Part of a small language model's weights: local attention windows, a smear gate.
Each number is 128 + 24 x the weight over the matrix's rms, rounded and kept within 0 to 255. Layers, rows and columns count from 0.

# layer 10 attention value, 192x96, rms 0.171, rows 81-95, columns 0-95
[[129 162 154 133 128 140 168 172 178 108 134 134 199 129 149 142 120 118 115 102 143  94 123 162 123 138 143 132  78 120 157 138 116 151 154 130 137  89 153 147 149 160 111 170 137 135 150 113 114 146 107 126 105  79 124 120 146  95 153 157 137 150 143  74  79 129  70 136 129 127 134 113 137 113 142 119 129 122  80 140 142 129  82 180 119 121 142 124 145 136 133 100 151 123 123 143]
 [149 133 184 149 112 128  85 130 173 148  98 111 152 128 157 126 161 156 125  83 130  92 157 128 132 179 100 145 168  94 101 159 125 154  95 119 150 123 138 178 124 186 118 111 160 119  86  97  94 155 122 118 139 129 123 132 101 140  90 125 136 125 163 121 140 126 140 130 132 152 125 134 160 148 131 150 156 110 140 139 180 171 125 147 149 125 113 156 146 147  94 136 155  64 119  93]
 [108 142 132 158 137 118 101  76 110 149 123 130 159 101 118 104 131 151 183 124 133 137 135 107 128  86 160 133  77 110 135 101 132 135 102 127 109  96 108 143 122 141 108  94 127 115 160 163 127  93 154 126 100 127 165 147 139 126 107 134  80 130 124 143 181  82 128 134 154 123 148 131 116 111 150 148 124 118 166 140 105 133 110 127  87 119 130 115 141 156  85 160  92 129  76 158]
 [112 124 131 107 116  98  90 163 130 132 103  92 123 120 137 124 145 153 113 101 140 102 122 146 123  99 155 137 168 119 145 122 107 136 120 153  72 108 132 137  57 129 143 102 107 109 114  97 110 163 163  88 174 115 112 136 129 125  76 116 159 146 101 120 107 155 160 166 140 106 166 137 108 137 124 144 126 131 143 146 141  72 115 135 118 142 116 110 117 163 109 150 122 138  95 119]
 [120 120 105 134 125 138 136  94 139 152 123 163 181 127 116 147 117 182 143 159 124 167 163 173 130 123  82 127 104  95 106 147 193 121  75 107 107 115 104 142 145 159 152 142 148 100 112 117 146 156 117 136 162 143 133 134 141  93 161 149 165 143 163 104 100 114 117 108 170 164 134 105 146 143 103 165 101 153 126 124 125 137 130 146 128 115 110  96 151 141 136 160 154 146 156 105]
 [ 96 123 114 188 142 144 134 159 109 108  86 135 133 153 139 113 129  77 117  97 139 144  92 156 130 134 122 136 139  87  89 107 120 123 134 148 159 129 183 178 163 124 120 100 130 115  90 126 132 169 110 106  78 119 113 146 105 134 115 102 155 132 115 143 139 141 100 115 117 125 154 102 120 137 144  93 126 113 108 128 131 160  97 149 124 142 127 109 132  98 132 104 149 135 162 116]
 [125 109 129 103 141  95 116 123 141 141 131  97  79 132 134 117 113 116 115 133 132 146 156 135 155  91 113 135 108  76 141 105 101 181 132 124 149 127 135 135 133 152 147  90 133 124 131 147 118 141 158 120 127 162 119 131 161 106 138 105 139 152 113 122 101 115  53 121 124  95 134 153  96 129 126 107 126 110 171 129  96 100 138 121 112 142  97 122  80 169 129  98 113 102 134 127]
 [127 123 135 146 124 177 147 104 133 138 135 137 128 116 133 137 120  85 117 122 131 131 157 121 136 107 121 128 146 133 141 105 174 131 103 130 104 132 143 115 106 129 151 100 135 140 165 146 109 111 162 121 103 140 126 145 141 162 132 133 123 114 114 162 154 130 136  72 129  92 192 106 141 122 176 131 156 148 148 133 172  57 136 152 138 164  90  91 102 147 155 139 156 114 123 141]
 [118 114 119 115 133 136 109 106 131 125 140 112 110 144 115 123 137 119 149 128 119 130 101  97 142 127 139 114  89 113 144 113 131 165 126 163 131 163 105  80 128 102 152  99 141 149 127  93 124  81 143 152 101 171 160 114 146 173 134  99 154  58 124 157 135 115 149 108 127 141 176 122  58  83 120 151 144 133 134 103 126  96 156 119 157 150 145 116  64 120 163 146 125 120 118 122]
 [132 100 128 114 120 108 145 125  68 138 165 119 122 150 116 147 157  84 148 136  86 177 139 108 149 127 122 144 138 146 142 171 129 157 119 147 141 157 106  95 115  76 112 110 103 168 176 126 128  48 171 107 133 181 137 136 146 126 131 134  97 155 151 139 115 107 103  97  98 138 139  98 154 105 161 127 109 142 107 167 135 138 104 115 134 122 134 128 103 118 168 199 147 113 158 140]
 [131 103 106 182 132  94 131 129  88 115 123 161  83 149 119 113 153 141 130 148 166 119 143 176 137 128 115 137 170 127 158 143 148 135 119 101 122 142 153 123 123 125 126 128 165 148 124 130  96 105  96 158 100 196 129 138 114 123 162 162  95 135 121 154 137 123 137 146 137 114 132  93 134 157 137 109 144 133 144 135  93  88 153 127 142 121 169 122  94 108 133 130 128 123 125  71]
 [104 165 132 168 142  72 140 134 140 115 113 155  98 104 158 125 141 101 155 155 114 149 105 121 123 121 145 152 118 132 147 152 115 130  89 155 129 119  95 123 134 163 117 125 111 136 127 126 129 134 147  97  86 110 116 125 109 140 177 125 133 146 106 173 136  98 123 153 130 111 129 153 175 157  95 121 116 135 111 165 119 168 100 115 123 130  81 130 144 103 166 154 152 140 128 109]
 [102 159 158 117 119 132 111 133 175 143  79 158 148 125 118 147 148 145 139  98 149 126 141 146 144 120 139 148 153  97  91 114 145 122  92 136 109  99  67 141 113 145 138 130 140 126  83 108 119 181 123  85 151  84 108 130  77 113 100 117 158 110 173 142 135 117 132 119 156 134 136 133 154 144 141 131 130 111 105 135 143 158 114 127 145 114 103 171 169 129  93 146 128 142 118 136]
 [153 149 114 131 134 131 130 154 164  95 108 130 138 197 120 108 130 120 162 129 147 110 125 155 138 131 121 129 109 140 153 114 144 134 120 151 120 127 106 158 120 148 123 127 105  94 134 120  84 121 100  91 100 139 149 126 130 142 100 173 167 102 115  95 117 113 154 159 130 138 143 130 122 138 124 142 148 162 110  89 115 102  76 121 125 124 120 119 117 114 108 166 146 139 145 145]
 [112 175 150 183 101 156 165 149 103 128 134 153 146 114 152  99 123 142  85 166 154 115  76 176 125 155  88 154 138  97 130 152 155  80 115 150 150 130 166 108 122 131 112 113 104 152 139 110 122 176 164 150  87  99 104 132 111 108 123 135 133 117 110 123 117 146 103 141 148 104 115 115 191 126 130 111 115 152 158 118 114 110  91 147 153 109 175 147 119 110 137 155 134 129 141 148]]
# layer 10 attention output (transposed), 192x96, rms 0.169, rows 81-95, columns 0-95
[[118 188 149 131 138 135 109 122 203  99 162 120 168  83 106 114 108 119 123 123 142 107 137 123  71 141 148 143  97 150 159 141 148 163 134 159 116  75 154 140 152 164  91 164 146 148 153 138 148 159 115 116 108 155 122 116 137 167 124 144 130 110 138 141  70 129  80  85 164 152 138 131 139  95 152 111  99 149 118 145 136 121 121 154 144  80 131  99 144 105 166 154 131 113 163 125]
 [115 133 146 122 126 169 154 121  95 124 130 152 117 109 121 100 128 173 112 126 144  88 120 160 140 129 122 153 134 139 133 112 129 101 113 135 144 121 156 176  98 107 115 151 129  88 109 116 127 162 119 104 152 117  95 136 111 146 128 143 119 128 143 121 104 165 139 128 164 129 143 107 115 101 135  96 135 111 126 101 132 150 103 154 136 105 149 175  81 132 122 128 158 120  94 109]
 [146  96 120 139 134 114 114 132 128 131 121 164 173 116 120 129 129 149 134 113 130 128 132 106 138  93 139 112 119 126  95  90  90 122 125 144 112 152 126 131 138  96 136 103 180 112 109 146  87 126 148  83 102 111 178 113 128 128 104 166 151 140 117 128 111 104 118 110 133  97 101 133 109 101 124 181 133 159 139 135 107 100 127 153  65 119 130 170 128 176 143 160 125 105  78 148]
 [153 131 123 112 114 121 135 119 129 166 132 121 147 135 111  98 165 177 121 165 151  99 129 152 175 133 163 168 121 143 124 152 149 135 125 134 112  94 135 106  91  97 130 116 120 103 128 148  95 148 188 103 166 112 100  93 111 125 132 148 160 110 113  89 101 150 150 161 141 131 110 116 113 103 129 163 116  97 101 145 109 118 137 117 120 128 146 120  92 150  93  87  92 139  76  98]
 [115 144 138 132 113 108 169  70  86 150 107 125 121 137 121 125 151 134 124 120 130 141 119 152 120 107 106  76 105 105 109 127  95 119 129 178 115 125 143 158 144 157 113 134 129  82 106 124 146 179 161 124 176 124  91 136 130 108 151 174 131 121 151 100 159  83 145 152 134 164 152 100 127 155 110 124 117 112 133 133 122 157 103 131  82 133 153 119 138 130 125 157 129 160 122 157]
 [106 117 104 168 151 151  98 116 136 113 136 148 151 118 153 136  75 131  90 140 106 117  73 137 149 112 122 136 126 128  77 102 115 116 127 131 131 131 152 131 150 151 178 122 114 119 126 117 121 184 169 129 128 155 126 148 129 130  98  83 129 101 127 119 135 176 119 119 104 116 171 109 155 124 129  74 110 151 117 133 152 169 123 168 110 117 112 121 155  73 115 116 130 104 150  90]
 [123 119  87 155 117 122 106 107 149 159 130 127 123  91 148 117 114 112 121 142 146 131  99 139 171 105 129 162 149  87 136 103  94 136 139 127 173  85 185 140 125 151 146 117 150 102 141 123 131 146 169 147 105 144 130 152 103 173 136 114 126 130 101 105 136 127  98 136 132 154 140 130 132 107 144 129 148 106 137  96 102 105 122 110  98 140 125 114 122 142 151  99 131 128  83 123]
 [162 109 134 139 116 102 110 119  95 128 124 156 149 136 134 106 157 112 157 122 129 123 116 115 127 138 146 120 119 108 128 119 160 142 117 141 103 119 167 139 173 134 130  98 149 140 140 139 140  90 155 185 108 116 127 158 152 171 143 124 160 127 177 169 165 127 142 108 140 106 155 126 178 125 129 148 129 134 138 153 147  73 163 149 119 130 121  82 110 123 102 145 133 101 136 153]
 [128 112 157 126 142 127 130 129 139 113 141 131  82 112 162 117 129 128 134 130 190 118 117  86 132 105 124  50 170 117  83 145 121 138 135 137 117 146 153 116  96 117 114  93  98 119 137 120  89 117 145 135 106 122 124 134 134 147 107 118 131 120  87 117 167  82 137 152 102 138 137 125  90 116 119 130 158 137 109 134 126 150 154 134 121 128 123 139  71 105 161 135 117 122 109 159]
 [140 110 142 128 126 115 136 104  96 107 151 165 113 139 121 161 113 117 140 140 122 145 133 111 130 127 122 141 133 146 178  90  86  95 125 158 103 155 126 121 150 125 100 138  96 141 124 132 168  81 186 168 109 160 140 160 112 134 166 146 142 111 115 136 118 114 126  86 117 136 153 149 121 133 132  83 137 146 131 134 128 149 135 118 121 123 132 143 129 103 194 167 157 133 137 126]
 [129  97  83 149 170 128 125 126  93 122 100  98 114 130 118 137 110 139 147 108 163 140 139 150 136 140 145 112 154 103 131 105  95 126 153  98 128 148 135  94 103 117  98 104 134 139 157 111 121 126 107 158 141 101 156 120 132 132 141 139 159 162 118  82  83 152 155 133 125 131 117 150 149 107 137 102 161 128 126 137 105 112 112  65 148 129 139 127 129 127 109 146 130 149 138 141]
 [121 132 134 159 121 104 125 121 131 111 100 155 132 105 148 135 125 114 123 150 134 168 130 113  83 118 152 164 174  99 134 153 117 129 107 137 112 143  89 109 160 148 145 123 105 146 126 144 123  99 160 120 119 165 128 105 139 161 152 189 129 131 140 165 109 108 113 130 160 105 121 144 202 140 107  87 125 140  86 147 144 187  98 107 133 117 102 161 168 102 114 171 132 139 165 129]
 [ 78 139 141 144 148 130 131 119  98 135  80 161 165  96 120 102 135 141 131 133 135 109 124 112 126 117 145 128 109 108 116 126  95 106  73 120 112  82 109 147 140 141 129 173 127 154  98 118 107 162 119  83 164 103 119 117 103 128 134 144 154  91 154 148 146 104 135  96 138 163 101 134 141 124 138 135 110 123 107 119 119 158 108 139 104 110 115 118 116  97 117 128 120 139  97 108]
 [151 128 114 119 170  99 126 126 166 165 134 115 120 171  86 117  97  98 139 116 135 139 170 139 109 154 128 127  97 133 124 112 130 138 120  91 134 113 102 146 125 143 125 134  85 126 133 143 104 169  85 167 135 128 141 147 132 104 100 111 162 131 105 115 113 125 154 161 134 133 123 114 128 133 149 151 142 152 128 119 130 151  86 105 135 147 132 121  91 112 121 145 144 118  92 111]
 [150 117 113 183 143 100 129 133 129 145 131 150 140 153 108 121 114 117 146 137 154 177 124 128 116 130 120 208 131  91  75 162 135  91  81 131 129 119 139 125 113 148 142 116 124 149 136 148 131 153 152 135 104 116  82 140 133 108 128 123 144 120 128 169 124 148  93 128 117 115 157 134 185 144 103 107 110 127 179 134 137 137 113 146 117 129 143 167 144  99 135 151 106 129 135 131]]
# layer 10 attention query, 192x96, rms 0.198, rows 96-97, columns 0-95
[[163 161 111 135 122 140 140 140 128 133 132 114 126 128 156 119 153 142 146 124 118 155 147 146 138  69 149 125 169 134 118 135 153 145 169 136 104 188 102 152  72 173  70  83 133 106 118 132 124 121 125 174 164 134 128 117 113  94 124 138 133  96 156 163 138 123 110 143 124  79 153 119 112 150 162  99 169 154 171 125 124 109 121 144  94 143  98 158 151 111 177 114 146 126 106 143]
 [148  89 169  74  55 103 106 144 123 139 169 111  93 145 122 105 100 144 150 124 115 127 113 110 151 165  90  83  89 121 107 152 148 140 115  74 148 163 134  90 126  85 131 165 155 124 138 128 110 129  95 143 122 117  97 145 164 168 103  92 137 140  98 162 140 165 107 100 165 161 139 136 103 200 129  73 154 136 134 150 139 129 162 110  97 166 138 145 115 120 154  89 162 109 174  84]]
# layer 10 attention key, 192x96, rms 0.196, rows 96, columns 0-95
[[132 137 128 138 158 137 129 128 144 141 131  87 109 167 102 112 126  96 108 143 103 117 144 134 138  89 105 107 142 134 152  87 189 102 103 157 114 138 127 144  90 168  90 109 127 105 123 126 123 154 146  96 131 116 168 109  99 120 126 161 158 134 128 154 122 116 157 141 115  81 113 139  90 151 119 161 142 153 161  97 122 113 127 221 150 121 140 190 133 119 154 107 138 114 103 145]]